From a checkpoint of a small transformer trained on Wikipedia.
Size: 4 heads of 32, MLP 512 tanh GELU, vocabulary 8192, 6.29M parameters.
Each number is 128 + 24 x the weight over its row's rms, rounded and kept within 0 to 255. Layers, rows and columns count from 0. Numbers have three digits each. The size before them is the row's rms in percent of the matrix's.

# v: layer 16 attention value, 128x128, rms 0.055, rows 43-95, columns 64-127
# o: layer 16 attention output (transposed), 128x128, rms 0.0682, rows 43-95, columns 64-127
# q: layer 16 attention query, 128x128, rms 0.0546, rows 64-110, columns 64-127
# k: layer 16 attention key, 128x128, rms 0.055, rows 64-110, columns 64-127
v43 073:111098104149133144149159177129090123097116119116061111109132144140115112143121155165098147120132102157141148099138131157134150134105049125115134102085107136065132140118085114140113127190090112
o43 081:143139091143120097100108147160136124119135132146151153134054136089151099113116139168192142132143115100110107137153089156130114090166146120156116125138107152147138122167101129125164152108103095
v44 075:145116084155141150098102147099138136112166132131145104170144117137161129110135129099123173099101160104091111150132140148128126087081140131142140102122149138159125116135094107097124091092093158
o44 079:167125128142134078125118103088168131107126080160137122089140096135129149107110168130140125178109091097145079133147175089135107147145161110085147183136147123137114171153143127158126112143134136
v45 078:108086096134146112129154121137122133162122128154128097121095155100106133103096133143135115179105119097105131141149087145122167132102123132150106093126167109158086098116097108154142146147121144
o45 076:153180163122103120151097131142161121097116182168164097149116136115153146141141114149132087127101121118130139129080125169148102127124126145139116069156089138094164146121106130137147129132145106
v46 078:147135090165108118078038132162123119103144108144122128150144158115104140105075130128157143092106105105098103131129119078116151129119134153131126161140113112104134159152138115107106142126051124
o46 074:099109096151134115170132153149162151114165165152123103162103098156106129117126149174112141121165094140107145113133141137115123145158098141125120131129141146136119123096084135116123095137161136
v47 086:124128133127175136134141097122084149134126126130187122078120121148130127104121160144110135144132150094148099116133119078110182131171127142121146110142139169074123105141174166170169109126121137
o47 085:121144128150156128144118169177100135098085081152092121095111132106124112136164119158139128134155144114108123087091070084121124114059142132128099141114119114112143130102146139142127169115147109
v48 079:137138132115131123125116119120162147146118102127110119100196122099117156100165109145088137124120120115088143150141195138164133137149126155127137194136189104129121138108129128140139075116111088
o48 079:147108110146147153136110110074148096121156135098156112124154154173148140148122067100145090127095141133141155149132139139103117126130141163113087151182072121139147097081127123128138119117156143
v49 081:135102129147180097115159093094115128101158114104125139128125114115143104131139078155114160116068123098134157131132133132131165171115130139201129144081162139104124094130101120173151110136093151
o49 080:173121109095105148101135125143141123142114109142165112109148128129128095160112111082106136186132119088078134155123080089108102121104170113108127100121127133117139120147152104134154125173181136
v50 082:122124120125132109152100133134179061107115132138110129192112147111066151146113097126104122150140130101092091105093097200114098123135159158104108149114123109113093157130112108119116155157088092
o50 081:111145108119113105107109167090126112148121173168130104116096163148128148128136109127138122095133119104131121100141102094142175158133112128144151115176156111119140153107114122177125152108130161
v51 075:118094108112137138175077130117115131118128146062127160117145146109152132154094154132140132118101160122175180160123142160145138092122148111108116116132145123113111142144141130128096116094152113
o51 073:162149184154116172119113137187113149149114115124114148155138095180143120109135122144093160094119119142138113104113068098114136130149148107111170119155146111146116104164099156163128126115097107
v52 086:162147167148098202111123111102151131156086146111148114089118084108169105129142085116142133090148164149103134123128072147083111135145100124124151129128117160112135112074116115134133143118134099
o52 079:133127158157083102131116134133107122146082112113085149127137117116159114139135120147102114176127115094135101146173119125134113140080131132127103159112136152154136142121136112154113175093180120
v53 081:106107117132088190097131154119164142141097100107121138155127095155112139124127178161112107158099113153100107149106156123096120093143169168128138139132101099102152123096142179152160148134117112
o53 080:143166088172131100170127124120088115096144142144108110098140113146125158155074169127141107151157117124093133163144099122098115161136098120126122142129151087135133130100083113142122099122143120
v54 084:134106178128126139120094122123136192101076121092085169108134164125140154170129116108118158127076128148110115158121139140134135122120118131138119115101097136082146145107136087126158119123127087
o54 084:170125126087100124126116076131120148096123131087144139101142140130113061161129115139170116146131101148119116132132141140097072122147129147137146114121182134192115114139142123165126131152107131
v55 077:125129149128103100137154100097114072126083112154131135080146074159151115135135173097113102104131157118137140110170114124136148117134105132101118090140121166085127077105115150173151105159146132
o55 080:115153126133135166150106087137139144122105174140139161114091111117134086144126134115161105146133101126183125131158124111120123122110100161156134111097138126111074164133125120121130173142098116
v56 081:170132147099077078127100127134104118154130098109134167106151127112133151151112210102145169099175086099106138138123122109109152112176129148089138120148105105166137141119132109136131161132133139
o56 079:142087141169138162123119118114158150116153102173122102113096092178128139153136118138146121114169144138092134121090133137162158155160140124146158117131154110152125113089118158115128131157107084
v57 083:141139148102121113108090122139120128125141137110124125087130154124171129152154164162155157155117119143139105123094138165120118126128136143170167104118139144142155110131133136116168142150164112
o57 077:150153148132129120142135125150143123174114132112099099080140112158114145119135169161137117094148133124100159133104126103129093137154169106086131111162134114116113143151122102127089123139093125
v58 073:127107155131159154126107090126170156097125107103110141132115143127130111163169164118150111120134107103101140136131138085162123111138164132158133102124154137110133081140133129079096097104121166
o58 077:106119111127147142116146103126069083107129114099125118101156109144145121129126132129101157109106119098131113125159086136095113099137125081133105131111114143125143161126185141129130134180139164
v59 080:125133071150098138129079070088063122131120118153077138166138113134095097172107138146136139145089128101150122108118088149122131135142162139127096152130121130108138151141085121089133156120158155
o59 080:183132144104154116107132162129167103164079126127128113084136135164120132166121132091130147118141119084132097128122114121143109109131062113143083098137144154143100120139127100149139108119100128
v60 079:102107087132100166116145099118120158141115138138139122133128136122144104122107093125096108163140150153101155148102130098077161141105082096163121094116162153149141177115115129150133159154099095
o60 078:160166158149120106125144119099114149088108145100162158166167072089141137143091135153115106096136121121121098172164114101129143113095140130115122130120119113202088108166114120124121119133162144
v61 073:165147095111093151122152117117100100156120127119070155121120148119123133169126140102104133103152111109134094135137152149120165174104147147088118109096127169117075102145112114131099136056125110
o61 077:136149120131091105126139103154124135107111102130143139137132166165106126131099135109145148151104104106129176119078131129121143133124110153146116118145116135100080171129113100107158092141112145
v62 078:153115139123146131107127137123132135206110114139144115149110127179136138127087186119132100117072126087117157151165138147174128126170162121131105125087160170074121163146137157126129170185128084
o62 081:112137083169135116093118153196120131107142187092119129124101157110084139166113091113117147150159146119148145122120085104140113138142066154103169130154142089117124101124129119094112096125142183
v63 075:145167147136159153188153068106082150166127163141124110106110133110101108125141133128171145143095128122112163096144108101097146137139146115155142129112094078157120189113141128111163125074130124
o63 083:125136201060125152147163102126142105135102095114153121160135109146160145118095136130118096130138144101067136128128147142095136110142165128144099130152140150159118110114151096113136143067172106
q64 109:082124172118127157122114119129124143095122147143138118106121134110113114120150135146121088135147067170138159143119152143106158106119116180140115134116157086163125115133142147077107151149152161
k64 108:120101147136109126105131117130095080156104123121095115120117190155148127091092102151140118127155116126132109149150121141092114081130111110103127132110127092139152118184146100160070156118117103
q65 116:159108135091126138113128147153121122113114136124093163138149122089153133114128134094109142116133117168145128120094127139145100170104151133106138133176154117099123145115150109125130107096175158
k65 111:123150123084099167073155097145136167132161191135108145157148168107101107125143098104133130127114129140126158123109125137112127136138144127163130135165109164099130119111141152147082144127141130
q66 114:118115118094124136117143134123139111109136128144138105161137116176136116107067063161116126145095157155135117134099136144099082137141129074093139161136110127127147148103126121092097149137105116
k66 111:146156115141161076111106132148140100130119095145147144092108140132082117132113159095121106112104133109179123091103156101101090123123093131081161119136134144086167131092128126118102130129174147
q67 113:091168123130055137159107106120138073086118121146117128103102141150107135127113148104130127122124137161161119148088159117129109126115116115131129150117084097075130137128142163100064111129115111
k67 108:141104146147093118123104154137101096171155126185102112155112145132122152114128132095161114155123097170145130119115152165103139127113125165136102136135123128119118194124116109141131126106148149
q68 116:125097145144151133157140101159117114116113167116087097147098129125133113116153129132162130114131159101092119127132116106095157095149159135089096182087154148130168156120115086109073107116114135
k68 115:113166122160102129129152079121086156175089149120146135147155138141111143133129129158114129112138106200153091095105121108067130118133156149094119159150134138165149139109103114154110153155096116
q69 113:125150152063109121125151101158155162137162129143096127173139139138090100104117133087081061146156129107124117128123147125155169105133179153137146130090107113092127136163094110150110097122110109
k69 115:140132185087140130115137112132171132091125122115097186158099108101087132101089114155091103113122122157130120165153148128140155095092147120093109127087113174128115133154152121149120134135131115
q70 110:125106135130114117154128135153113098125151117101143098119123124099144156122096087147119163142171098155122106144128131136138111125118139097201071057115088145121131116129112109082163110140150129
k70 111:143135173115144121142134101154118169152099141121092095135103118131112123094091111088156126161184113122154109097142119088115156108136127116185134086132096122140108079125141130072127092144103065
q71 120:090103154130170138118129151129128136107093167111128107181125168147147125159107145126089138131119127125133161142138135103112149156126132084155126143144102142156126109117151131135158121095163176
k71 120:093138115126126154112106136106123158120152169127128156139135124180134176132092141144095134085115182122125156145155118149164150162082123165136118113143131087140131126141141111108122086136111117
q72 118:116151139145127093147164167127124130110123146154145125176184153107103113136081151105117132133140129151110137155153162176127090106140125128115138102169143140170132172147126095118144118166106141
k72 121:161132133159139136125121101119120117126154144090126129106126116127132102149091153082099132157133121138149150135162161151087093136104086117167126095134142112165085159126110119140110125167114176
q73 116:162170174114137110109137138111145069112130154153134135113166109117135085111116140081109155142124139123148113089157165129152117158120141124155144128118145129140114092101166135130162115087100122
k73 114:120128138131104184103139119067133160133094123166112179140121078076104132134105159135162110137097107099123124092090136126137142171110147149142099161095145114125120104155151109129122128157184104
q74 110:133165190113111099145104126126129120124088113119153098091122140139113092072096115135181117119093119150116125117078106153150140115134142131094120108124182117134110148119132116152130108109125165
k74 109:143137138158128121116113082120132102144094124127133090123131118129098130169090112132157151141099115127163122104075112116122125123128146163090107136131123139097105134162136150146117103111126118
q75 110:111139135153149117123126151077116143160141130156124137169127102133123128153130126111156114143090165149126098118153117145116139111121114115135091106091166117087115146128113092117129120078165094
k75 117:139185115112115111138144123088108164196111102113116125133128110099116147158122121128099151165107119160146179130154151115126109058138158154142124167149153115119095164150163117148132126091133133
q76 119:124146115101150106148137129142120163105106155121154134151127163095128144086162125134156157170131145182119135137169101143110114180114143176130136175149103118149133125110117142097141168122178133
k76 119:138109128165116156090157166119116104111176125102127089119123129128114157118164136136141103146104139170143174082151059118129148137119147130146162150161097118091160111150109165117107161088096120
q77 114:155118155101142122166103157135134115133188186100106153154124132134149131155128130145162144142108117079078169124095113125151111083136095120152143176140111098114106144121139136137129190127099117
k77 113:104119145123146096150148166108084141121157128132136130126090124122153125131134110107130101114151130095170156156108092118181130101142123081133109177139122103115175153127101147129110123126151176
q78 117:070142094155131116087162177116141074140132144136097096120112095131148068117125127130154111092092090125114142154086101149143134118136105105109122110110138177131111109148109127104149153148118133
k78 111:143146080091109103131157154109177115133120121115129085089108114127150148171124140129115160141132116086192113135078121135149116127127099136125117110103131173140104146162106158098142146146100099
q79 110:159115153104113125104109104147129167103125102108111135114143140178129167177152102104152075104135134133109127140119115153072126151083120089127119100094104080158101071149140123166140111141120130
k79 115:144144104092101119151139129159125093136143110118153131114146161114151178147121148135146082122123149127127166143132148117137142129129124138151057114098138130105129081155145095105135158124148147
q80 123:132146145139094139086105119104124112104132147119154182112156129109158144117138125165151155138148166148121137152124172122133136135149129134144122140149150182155113129144120185158155130147161161
k80 114:106112110157127132054138096142096112116150164133119166185116165154129106132173121109161135160131117131123155148116135134145116100127132111129162110140132150108144125165093148120161112144108095
q81 115:131116089148106151138157124096153117130148136143161113133153132162153149159153118135157094118124138116190181149115119136178139103103154122154130134100143103142160110136158146115093124142166140
k81 114:140132158119100123136118115110111100122092075204167116133136157132108124162110102094113113161152119105116156156160104152137158109121137122132134100120145163169140143132189111130175131117150131
q82 121:147098134126140105120130156130141121146138154090110096105126142139132130164130178152110143140105136153138103117109117155149116145135161114139130133152171119148150106164091119155087120130164156
k82 115:122140130103153120120133134104153134095141144095167098118133121135134102166103163115122141044129169128143136097094117120130170117108163110098134101143099107129154101128147121142139157143127128
q83 112:104154162172107142144113128175128117112169160117088103141130127153145154161132111175126130143091153112161122104195150130113167174120129139104126140171171144118117140161130130154159107109131173
k83 108:082153135148141139141109114132139138131141119133127145155143120103105168122187062111090135112116136166115151122102130129118129121084071128094092128075166108108116112115123135132158127154096152
q84 105:119150147105126119119091130111103110132126159117156087124143120077153151092102127120131112065152104169120111111145101132145151110122117106142134168111117111070170103104170108090110143153096118
k84 105:084182153150112097146106136165157120172148120125106099079141134095109170118102138167162127083154156113178138121125142124128146123160163125123143162147133114108121142150117145100142141142139107
q85 116:127127122116138165092100134124110113124123089078150147147084097146100106113110134121114130117153161137191099123149104106122084100137138167140150139107119125103125140110094139115172138121106134
k85 119:146133168168161130113077140128184126155139096160142142148124166125172125145142110147093103102140114131108110125144114106146160121127112109124113159116135123140147114123117147163121097100135142
q86 119:148129128107121110123159122163100118174111163133113133137131069135113129107118114112065133089121134172137119123129150116131130138124070122144139114151149123141122108125126158103075113106109126
k86 115:091116084093111139112124120135118103138120154097120132122107145097117172142100114126141108100151132131121096083127138137130096153157119134148129105125166139131120166127161140084143123111125183
q87 113:123094128086124148126093132098101108154143113133108077137126164115143124112102132130150124098119143093126129154139147130135096136147144132137130121090150125144139151097143153111142125133156113
k87 111:107130148141117097144125162153118146115124157119141106147130113111152138131128148152131163166118125130132139110150135106140108151105116118114090156158138122173141146177108117106117132084097158
q88 117:148079112128155132143110114089117104128126132148068145107174132080105070084110083135119118130158154131162147104114100064097118097091116148116146112146132085129132133126096124139151164151124143
k88 112:175104150147128155132094129103102105067157167144137133108137114113125148171108075126146119136097138149148138135133127137103161114091100129109169117109133075145097121105114142134123137159114152
q89 117:134075143097125123126128154101085132128116100103119170091068122085161116157122145127131129144097125113110135139157157108102121144100114136092091106124105107116138161122110142168113157120127086
k89 110:103119143147121138094135110102137135137101091148116137129103138127152087088144109125101133102062150093134158125156167116159112124124126081152099177143116172147102097110102108117099128119086113
q90 118:110165125144119099149136167148124102128125099104164166147126151139173068143122125175106136167172112141078119125129112149124122116143134131193142154175180140160157116120145138118085146136128127
k90 113:110132145113105087096162141138076153109123109097131183123099157131131124158107106123167107151158117096124106076106143138147106155133134125108116127147134079135127154130098128145127132105111147
q91 110:135135151104133111105142131074121109135133139134155097109140201113136177111119093093144104146135153134086137136089160116152074102157101164126124143121125132130102143157141093155112116117116126
k91 112:150127124140109130149105135077097132113145152109127124127135109125132101114128090134135091107123126151093092135091169138114129158116159172155156127160127148115126156132125087146127157119127118
q92 113:163146125076094127077112133137118156117114132173090114129121113108114148151128111107143129071139107127115173142128124061160121162160142102122126149137131177131165148150161141106088114130139136
k92 118:084109154102117126096122119118178098125081097126079091112155089154103152134151162106097132107103128141096102128102114133076115131121132078118134135082111136176176127141139119144159125123172146
q93 111:100149177108142134092114098118112127133127141125149136145112129145122152126130126085138140121161149072136072090088107163152143163110160157121120103155135109164098181139143105098127165150097168
k93 107:129133159141111134118092107130110159139150138085131146098135123103128176165109155147131161115147146115088163152113133098127142100091113152114190130106139145106110146168094091136105121104121127
q94 115:110142143137154197129150126126141156130170137140125126127138141131124154129101118076157157133118108121200133099117153123135133134199115135142113124142115147153121116135125165135116138121126118
k94 109:110112121105126189142092126119103116124131156165151097122151148123125156133085075083120148131134125100125121097146131161128136104157123130147152146154131135159150157113095133151161103140124117
q95 107:133130085136105121110130146129131118100142151145106107165136098073084136097083166096122097093125136131132117149129120169108122135153092129100105163114107111148140115124134141130116161125141122
k95 107:089156112169101184162144090135129128104149097141124135111113141080158180123120142097142105130164117133110137141108137159116124123122143091131139120138157131137132112145131155156140107095086122
v64 132:113153133095133150105179117116110105117148093099150128155162128114102158161147177131194100068107105104159134157197076137121121110140123119127124123132145146139120160149101115112130125130147110
o64 138:141145158096118098129188107149194157108090162150129087108137129130136130147084134139145128136178110152161100093139111105132140163133118142123137161112134134139089109110138164127151115091139159
v65 129:147125112084104103152087119125130140127143155133111140128133117096127128152152096120124139100159139133128114128086133168132083140176136119116140116096121159126142142109136134063120135148152111
o65 138:100097129162136161139136107138130102125139134138149069129120127132143109121106122100161111128102110106151118118157108118152151097136103102137103142144149092117127108116178155134188117103143140
v66 150:141138169102105128144082147125096113079139096147080158074146111094101140125132131129115132109133128152139096126166130121119112126104144172148144162117092153158122135088107131127134145117153084
o66 142:141123150142175119157147135128112110112135154139161108109124114161178113130113188166081166158097090128102164113137148140140122120112111070117106145112164103112122086145094140120104104099107135
v67 128:106083156118135122165144108093135137115124104115157122145080125118092124111113083153143148122138097103146107153141117138090127148096160116137146162121093089108101140137125157085143134142106141
o67 135:156181137151122157131133145186114111097144136134126116064146162133133131126204165091067106115132110169097168104147103140156124126144117166129103106136135143116134145121152139129144133144178161
v68 142:128119135121096124147112160158150121144138111117092130099113103138128106115134088124126107110112125112093147107161076196122124100132140218141122151142127105133139141100148094122109134193094115
o68 141:128144114113165134133141110126165098141143157128113124142144160108122139136177101164136124075124145085129106158158141075166165151152113111106131104137138128145106120132120188144158103091100128
v69 138:149123126133133156120109144128110151107088137106120101105179150164118157145184139111115109114122104137138153081150119117130127122124159105162122144101156136146087074123144115095114166135132144
o69 141:111121114112126093131137094098134121120109152167140139118124109152113096106115111171156099140145143157130119132128110146106094133176114141146150143157094107115118190112105110139166101168129157
v70 135:125142154094145124174111116136163155126161128102108119140073122135133131092154136140132136155141083120140124105091113117143150128120115167141165170130152111140073154160143098093093115149154139
o70 139:135143128148100139120111133155138109082116147128116142129137121119118122122166155126131096138120148122120153156143195124098154088138091100117078114122143156118140097095144163141165139122152119
v71 140:114132152129114125104156138153120138095085129152104100108121163130134151155137137132140120136129158134136158131090129116156099124175124124071104122133105114139103151101107097141122072126125131
o71 146:118116103119139130096140072075098134128180146073123103130136151169111135120081149117131136107129089104150127118159133146083131159135156129124163121130115123142150120091148129145159131131132102
v72 137:109129098111111121111135104128139104134132119168086139123129166121137122132097143100136148138122159115130128125168111106115176181148074138108143119160140185122166100188123136154135126136146152
o72 139:190117162158104114135105174115206130132142120112152131110137130142131149159156153108169117111157136130132116148124133097140109117126148111101103096130092066133112124113135137117122126118120115
v73 127:139094088147114151131148149160101136175125139129143116115112133097110124139096147118144128116087100109098110158088125121116142146124166095126137109139119109131120102189158150143129122155138108
o73 125:107146096131142135178144160131124129123095109126138128128127132172136157104148159050141133151201136098163092116121098154071087153105141123180109115135133158147139151088127136122135135114123145
v74 138:119096139129125123102096141160142126126087121136117128121068149103159115135117157091121112160116161139103170116116112115105153122143106164138158149099089134134123124138138123130146190183114123
o74 143:166160146085103103162143138154076104114111117112125129124114105141150105126157094113116147091159090093157129159094135121154121114158167087156110108164149119140143128140123167117128101109099137
v75 128:136147120124126157106116079133125124099123113127129154086099106146151148120091100147163149128088123135118114141153105115121119105153136096127163119150090126105115170102095101146096191140132162
o75 141:104109123140147146124137163121136155157133117125109165130139111112091100144152139083081116118132093138129159121129104111146161133064130136097096117104150106088146085184110163147144120144097130
v76 130:096183133120129149123108110146119135140111124135151136113100163148096114135114148157180094117155120122099142090112143139152131129143143089123153084143125116152113119133136113086090128106133165
o76 137:146112126140126133111133159068113106098119164140140125130110122084082149128113148078096153156093153099163120130190082118137135127114135142147106166164089149118125120130127112134138128129155126
v77 133:129117082124136147120131141104114150131155093119117153160148133149145122153097087118126144117120133127115120117119121131104142129115131111126107125132166107139112109121124183122141184139157066
o77 140:120097133149081130130115137106133123146142130120103140108093112141117129121124125085110134114137139140146164086141104148152102091117096120133160125095113154095143159104169154121127097104147171
v78 123:134116122144065131089114113156133122136144091090110128131101128109149128176162126096139099151100160091170071114132136189085135120145152157122118113129134131134115116140123147145117130143188131
o78 132:111155133157120124129145124122120115158120124171104060129141095097102126137094104137145126083166141131146139140163139103132086107137107106117102164133139118175123124120126107114117132080095135
v79 128:177124113149108126094102104154081109159140135104084107135129157108128093110118144146105104129123138127145125092120120096163162110149113146138121077104074076152127137122141097114159169159167125
o79 134:144132142123143124149161101109127130107180093158160148126141115155134142113090090096107133125102162084129136109116148114105152124131106133112114159141162126107153139146145175120161123119137131
v80 155:139117130144108134125168138127111118199090136127112152075123052160086084133110117129131087131125119133149122142124139155157142144139152122126094129141107111141132067141108152100138108149114169
o80 148:128184142099164126120123121144127123085132113107087142159116163117114131095181121160125164126132139101143113110160095133118106126109133109182150127089112103167096130127140091125131174162157140
v81 156:140168132128137066096185112168133105149156184148085136120157112098137126132124119139130111124152074105089131148112131128131143085126092110123139146132107098160130140123196130105078119132118122
o81 157:131150158144143111152106125104147144104106086138156128109137158139159094158148101115148141118070185093162109142148109106099112149133161113108102135115143201103131083175140140142187161118138111
v82 134:120067111141105154115141144092104128150132113110104121133127115133128117100107131091150105078117128130140127091119145113125097150125105155083145105183087063119129152131154118117116102126105142
o82 138:161156136123113119111160081153166155185139117147127121132077127151121170141138146118080169135132127128160076148120109132120122150107136111082126104120149158158134103109110107126134147125163095
v83 126:117127162148139152117141150093145125151112118137093132100097118163090136159068114139109162130142117100136150118131141126144081094121145164127145129130124165095144126121154167163179112120089139
o83 132:121121165155140129099127118164164141087152148136115173163141154106140130137153126146121132120097116115053111136104136132130149134118101101158150125130124115135150098172097088099136148114170084
v84 145:106146130145090129127139119090161094101092138129135116128171150179164167094124127139117111156107091167090118140084157133143127162096153152169147132155145100116148126156124100119126122155086121
o84 152:135149148134152090091149164147141143147173120093124149155129117145112129088149110128121144065084121134141142141135143157111125114176132088111082130137103125119087126126131132132139121190149120
v85 126:123141152146158153128129132159104135179153186136154113128084119129174114114111104128142117111074154171139169160167094122106118141139148132173097102100116148125108101108140117137122138120158118
o85 130:117119133082096149158103143091128111120081103150117152066163119131112123118150090147108156096162129099137090103129162110132136127120127149116096119147112122144062128177145123126111146144124100
v86 134:129156141132155178139170115114156187095132119099104134124120124128120147151141098176123159133144087125142125141093106123121139142102107081192088157157130111140128127136130125160132121154101147
o86 140:102197123131131141104101146124143115116089179094144136149161173146140118135112145093111136140123126134145111118149139131110153169104112143109158113080112133079125163104097111140141134154109157
v87 139:109105129116175105129109114124137153136120085169128128097151145131149155145105118096164104151107153164136147166087159142176121134144124123116153146151118131174142159116125122126152153141139113
o87 148:154131164115127110171121083172086182119114160097149119167129112155137102126110096102092132156118091096136120130160153113115143119159116117144163120129138106135168119106134140099128121132121131
v88 136:129146112092117108153116144079110129121139090097127134117128149142124126125127103087169113139124098141055112173093144114141156118189120133115080173119145123124103137108130166097142125164115124
o88 139:094169112131133130127111133154137099129115165125118151133116082084162166129130116119142128102149129123148101060152105163140122157138129158142172107090144119072140113115133097130129108129124129
v89 125:101137142164064146130118158137110169127078120149135171098121160093130157130145123166132143107125124156156146130079126162163127108127112072147104133138075139121131120128141122111092088153146127
o89 132:171121137069197111142146142118142089138106141118104106111141097162127124121105105111113130100152132124133133142130116112138145145125116144102134108081130161113118098089113101173123161120135148
v90 135:180110120105106133084139184174145131141133150151134106169127088130128168109138104166132137119127110140145140140122153174101156139133130118157127121129135126126132111111105100107088101099127133
o90 136:098134123154138135157135118110162137146121141089117132108150150176123149079132109147117117141103104100096125151155087135184125083176095148126102137150129124150112152152111112137137145138094124
v91 134:151102101123106120163099136112094124148121137117127105145127135105124138120124158162180146108133125119110154119132111142143090136118117109139090091114092107144149101115170164138130145134137094
o91 136:112143125129109157109159114115128130121171140134126134091130137159088131115113068093103111133166131120101082100121143117091172124178152169134129136114134131135088132135116082103150104098084124
v92 138:127107110109149126148082141092103161157111127117149107196124120165127130139148112119146126182107178105125112128088131104102133144159112084074176116137116116147135100123094118166147162132143121
o92 140:100110103145078150131130086114131118126141145122114134110133088150117180133140139115101144137145174117125128151151123133138103071127121136131107130128129100130175160135139152122114123117120120
v93 133:138130136138129122117129117106156151119142135121118087105125177129112125093137130104133170111096101117155127150098154113164184091123161105112117111138160096148157125095107091121093108149155122
o93 136:139122130163112134129148143149138119154157163141106131172123115084123135146106107108127124127111170142137145097122099110075162135130149153149094116169121134113116162113104101125131112158147146
v94 125:104127144159096165133136143104149117061149114140094143130121145124161136136116134181127159103106128137133092119141115129093146093121123130136155153123131208122114143109127111095191125072166127
o94 133:133152130137156095111161101136092121164077159112166150137126089128115142156107137106123083136129122149124104160168135127151134127135098170124132136188124091114145089159142123121095157152088103
v95 130:118130155094162113128142135118104150155135093146191096104093161134132129149120136134131145099103064094158126170154124121123143140127139136150116091128112128114161101118115099126134102109092132
o95 138:141113125118139196145082169133151093086111102128150131155164078115123126135115138084133130114108172130096145105153126137120121118107133161136168126125156085149100162132161117091131136143132149
q96 091:115157141142105167151127128128131133161161123116135090076121135145161098131153104141109127118127106163125187099153122112105123124148166114092152146123106141126106154139132138099123111156119091
k96 090:089131117146115119146154137171144116134090106146114140120144110135160122099144127125097115100119156106129120118159120136130113087150121147095102146129127135087081156097123142076123146122132170
q97 102:107103131136116116130121121109088124127084110126148100118114130150053113104128124147104139118135090094084135113095111138137130142099135163104110144135152160107115134136142079141142185104164076
k97 094:110110154137153138146104121120088143128127146097163146112146137142101122127172148160153151105073117123126108160085103103141169115099138119079150152135112129089142140124130110195118142156096086
q98 102:102117115117119080109109131132121192089109106085152108121142102110161120108108101163117114162149112112121189103143163132111119142114102132116122100121112141086134138101102118097144141137127104
k98 103:169119133144104113145121156129120158090142107124164121125139137137147100127115117130135113111160156099090111085161121116094115153160110108100112164137073102134116121103084165135117102166119098
q99 091:136109128125124136155121105153118158151117063140100093114138157134101131144115125047128147129184148143128110143120133161124130141097100123147144129116158138091115147107110140120112129138134125
k99 092:127115106084123122162127077131118164158167138088097139127125130090124172159118079098134143108166133151116117142134133114138140158094127148115161089124116112123108129132079119145134073132118152
q100 091:137182147083086113128164158123099125126166150097167178133159149170099132104109091111130077164103147136136118119127116156120133118166117134119140155081103096116133106202150095126122099131154138
k100 094:158117076089104113124145125132133087109114151143156142093137126125120144115162132134114072154158147119122119117160168108125133124121144101131138138124140168090145161170162118160130148085154117
q101 089:142092102107108097128109117134131158104125154135085110121126083145139091147117173117119099102152119079179136164106122120143109161169182148141107115068119145104141133167124121144111131148131131
k101 091:134100159132073105126142100130133137104119116139112105132147062147129139131105130119093121109145113138153159129112100110119146132150151096094124112142103165154143160141140128125125141130131070
q102 085:120124163148132108133130141110117169127159116119137125099172119110115122060112133100165133114122126142057091124080131132113152149111155136136116125168124137134117110133116123158154133124156069
k102 090:114141173144103134126148103132151158104181130104140148146113116083120080123108150104125145130130121128142132110118152142121136114166131109138109114089090174085123066100116118176120124140143106
q103 110:123093126139113087137091118137091130129114117094147100129120161097116095125098120141114112124117162133088156136124110131077113137130130125103160118102104101104094107131122111054115106162124159
k103 109:115124158161092091157107130135145121118136132139132167124160172116147118107082087138108100130159102147101142179159101145050136171137143130097110114145141118113151140128126146084125144138182157
q104 096:124143109152134132133149134123141069144153117123135127135119108134179103088110143195109148103066137123138108152126171115144113137178071115108127164092110170104124140159131142123133156122153103
k104 099:124169096171103132132154117140150151127105124125141145094098140150091097108160100113148133127131114108187125091102120121126107140157143156087137131159131184135144133140129122093157093145113093
q105 093:150156178127087103163171167086137156135123148167119162116143151092137111131141126134124138140110135130159105096104148098119120168116110130112189156148111136092158115121126138137114145143152121
k105 088:110118128117119166099146111065148146120129152188113135098144125081112138119126148137136102120110107101088107078103150092116151145118118137142180143159089120087150150097119139161144141132141141
q106 100:126124143082117099108177122119124144135150155127101134083179117124192138132139090166128148158112125148144103105078119129160122165114100120101143123155089118092137143125108151124158102114102106
k106 101:142132119119178110139115171120123104144124100194116132099131100167139131145105152107144116111140109144128131069104114097137147141124124100150101156127126148121123139107115115104105159111166098
q107 099:116139116106140103144154131110119160142083122131121106109130090136142150185149146122137099179121121127115120097169150140130140149109090134096113165116125186154139140122103138099124155142090076
k107 095:124116119107176113143138131135105176134119104121115149141124085152136128138141135107122138116087143114093072079103168128134101173134135100155100150137142117173091162087105104139122152115122100
q108 088:164123098092094084107097117104183073117118148117134158119116133149102111106161140109117111097119110134142173130111137108109133106097124147096139067136180155149108135173171121142142147136120147
k108 091:138115122150139140110111100127118060103113136093123169134157150158163134144162086110151145146077133123160151167120135165120126120108118123087130146110124127175109137165182122129131176130141118
q109 095:140122160112134126159123119147160134162122179136131108109098132129146164089176101119134132170120110119130134123120131122142155131116165148107126141127137143081109141156166138094147132114130125
k109 100:126072114121128127133138130103119123153130119166104111133131126145075087153128128163141152124131093130115139134106105108106135083147152157129086135140101158100096156077141110140088132093132121
q110 096:126165157075111129171213115174130123134154133098156117137130134138161111163157131100134077129157152159166142132148153129119150130114150122154153151134123105111132133146119112144130111166135122
k110 090:120101163095099172170130162130094099165108102152125134171147142177116108142155131097096093111155110163119106103130151116150109144111151134148122153088107153150128151155130076152125116142139142